{
  "hidden_size": 224,
  "num_key_value_heads": 4,
  "head_dim": 64,
  "intermediate_size": 448,
  "vocab_size": 9848,
  "hidden_act": "tanh_gelu",
  "norm_place": "pre",
  "norm_eps": 1e-06,
  "bias": "all",
  "init_std_qkv": 0.0146,
  "optimizer": "muon_variant",
  "learning_rate": 0.00701,
  "batch_tokens": 32768,
  "max_seq_len": 512,
  "dataset": "wikipedia_en"
}
Each number is 500 + 25 x the weight over its row's rms, rounded and kept within 0 to 999. Layers, rows and columns count from 0. Numbers have three digits each. The size before them is the row's rms in percent of the matrix's.

# q: layer 6 attention query, 256x224, rms 0.0592, rows 168-179, columns 112-223
# k: layer 6 attention key, 256x224, rms 0.0572, rows 168-179, columns 112-223
q168 115:509514461538477479460450530472474538481502485487533492522498450474481526496483486529490489488468519472516523508508489498498490487538518538530518499549547512500469526508510533501514491511547502490528521460503462521474519489439460527513494487468454503533526497517480496524528529472499532520507480518482478514435484513488474540519522528493
k168 117:509492502454514534496496479488501459516496508525496493521497533518519471533543492470463506497479491474450528516507485504527519499516510509517541490500504501492503573504462476505536489489493467520552468465527507490497499495542503482493555482514523478479512454486524515521477470495499446451490505476462447538579518514475506457513543505490
q169 111:491501506504500493484497528482515507518501554492518460507488537505490513527469534502486495491461506521515556525505480533462545550434518448520508497493487543529495499483491530503472506497504506524523480437510473480525527503505500509481522467462495473503500470483482493469497457477493499505502492460557496523511568470525495493481431498490
k169 111:560512488489479504475446446508474521494522476527446520498529498501511490480528484531508501496494520519536467524503470478538490438508513522475464476527481475487532496487500498465493474481488494499510527533462521496502538527495485465494490472515535513478482526469544492457505546496460493503516546508492522504487475490552486513457474526552
q170 105:489521549532491477538493529501502488522518457471471510499542476516483500486496496501505515533497469524517502528517484490495505450521517512465475493490491498520465498444514521434486502468504530531503574544478496528521477492540485552485497503458493535484477491506505516518475482524509525519507494521484458502435504500513447509486462460495
k170 108:458516497468497488514511496568491498499505517505546503496468514510539454479518486428498486471495473525448479464493481459518474499556483496555503532510483494507512485525504485462466497545488502484498506490482536513480531486490476422506477496522512505523525538528488498505500472543526508496508509527534525478502520509512495472516554492480
q171 115:544496502502525535496500474538497488483504520505489492492501513508499475482533501540517453504472487506476469468443563498511469471473465484513477486511505489509483464525488523515498517464502484496495525467502510482494509513445511464531542487500486552516525462515408510484516508485491507543505493505510531513508539535486523509518484517538
k171 108:493494536540483494530509519500481520498475497509539499525526503499482490479537519511482521506523517461435528516523505497504517454471475477486500508481532445480520501484544482475530461508472508528530468507533441509523472502490521531489461542482469499484500476496457510500538491517502488505534530493504488511515486454515476471529515467495
q172 113:485531468501511542521533524479512499549493472484527535493475505511449499468454484528540545534508530432534510484498480544515504523510522505481477520511535531502504514491505537531474526500513460511471512505466486494468498495492468493485511505498468487509508507482491484467503522497550495498505490494521469509513515497489517518528542473462
k172 110:481510521468516521491479493462496533523532496515516481486589487470471479493513473491478490515537540529490535561496495511484481479475544492453475483520483515497505513505502503480524471502509487465523476480481524509421485471485518492521475475481473487459459489483525500490494441484487487503476529493536525489477524537470536497488483540501
q173 110:490557458496486450500542544514489521539507508541499503459494496478508501529519496510510527484506495479495479493538500536525538567474523498513512531520541524489452469492455488514490461507462526490526497503481486494523499502523501513469473519471441529536463514487485515515502529532509505475503454460543503466510486516500517515516526552484
k173 105:532512487461474547491493511521522483524504546518505497473485491488471467489515510547487482503532472560527517533463497491503474509509498500500549535502505505456477530543535514474435532476489481494505503542464506504516523496515503470480521496505554491422494493499465493472503502478481451525502512497465511496459523488471485529480451452510
q174 110:529513493488487534497487513496518517485518532504550518512535489519504510505494521519487516528488507490520477526453571513519505472472568482508463505538512464488529497516501480513541517526495509544525446495472447495457527513466482495491455531503531559443480494452479486511489495532528526504468494488489479484497451495491510460527493509513
k174 110:480518485511490489450497499513498555526513470460473502521505520536510469463445512521544470458539491521457499508529485497524519495495505509493501459531492498511463479484530485487445517470496500488529485495443496510491477526527461492492505482513494499520484496487535510531507489533501482520523499495535486505524526490485505502521482499489
q175 121:487535460485483507509508499479488528510541508547462501467499501473460498530485479469493539480481508530532520564510526521472500517512503505448468496461482507514454543516489502495503506487525479551522558492461491544470471480518497476476499511493506500483510488517496491496513508475489479496498478507517488464490531486492478520456490521531
k175 109:560443544572536470466472527509537491482490504467502483514511496500507464499496502516528511456528475497504532507496457479477464500471515470465511539483516508493489474494504495505498488517507509522543520438529491479506490533510508480524474492523498515455519513536526509480497460477485477532491492474491483532524525589494492529515485517504
q176 133:465575521518452500505524528485448479502513496487540498508492472488530482496502530501496486530500497494463519481495511545475534472534483494550531485486527471510529503491505535541524475492490494488474447532537479502484486515493514527477486505498479512543490439450496511523494481539508478503517463457493469518547472483505504498522557521523
k176 116:480507466484501477500492503502501477533468536525489514494506521482513517513471492491532545497520527487559505524516488515497540566538522483490482446577512533487488508478506470487498480496499514505490551511475493492508484515530500474494473522496455484516468505561518497481549522532501500486505519551537551509524482499521466517473530479508
q177 106:529496474502491508512542463504553486525487504518498486484540503547480557518505443540509479507497491486524510492485479523514473502517538507493511515485472515475512478542457509495517533470501529515516538465482458502467478493464552461535508478499485451483470530488531478464476514516483474488509512517482497466454521514510548483479488547536
k177 104:481516552502476503460491514535495500500475475493524473511489497520507492499481477509504501453516472499486516533522562499456544468491533463529521450480535513502485490507515525456492500526507516502525484495477517495483523467508510502464465506526555492498529530493489471475519536538492569503484532480471487476530521498480496501482445447468
q178 116:530503479516496492514496503485525495501524492543480504494522504503548499497455469448549501463481490483503467508496508494464555495467482510486494470423478513527527442473522524475510503499533542510558555518504501496502480502529505479570502496500515474515520530506529484501502513487521539531515464499514525465475530523512495462459464461529
k178 114:493444505528516506518505482531486450528471497498490506508478529508475496479508506486504509519555497506514511524493496479522508475517435469508518504490502456509473515533497513485533512513469506485484525517523518474503529459504490485465486527524461499500534473515473507525485478488531491496552502502453497524496496495481473495441515490492
q179 105:500523487515466491450447509495527466502479484521459511503472486514513506491471508515498508475509494520519519513479528517466498510514456480516478529475471521473450499480511540479491531504532503506501489514499447530492513493497492490449487511462497455484496516497525480454511490522511493558524524491492531472530478547509524488481521491501
k179 108:536493493512522524530506528500509486458520480492491529452514449508532524495505528536525529536506466515502483507507485484512542509487529532522535506495467504486538468507498502468516492504523480484495539590496531492491495505524531441485538498502521519502508466516507518506496509449442508462469454543552511505497523543497482484479502499513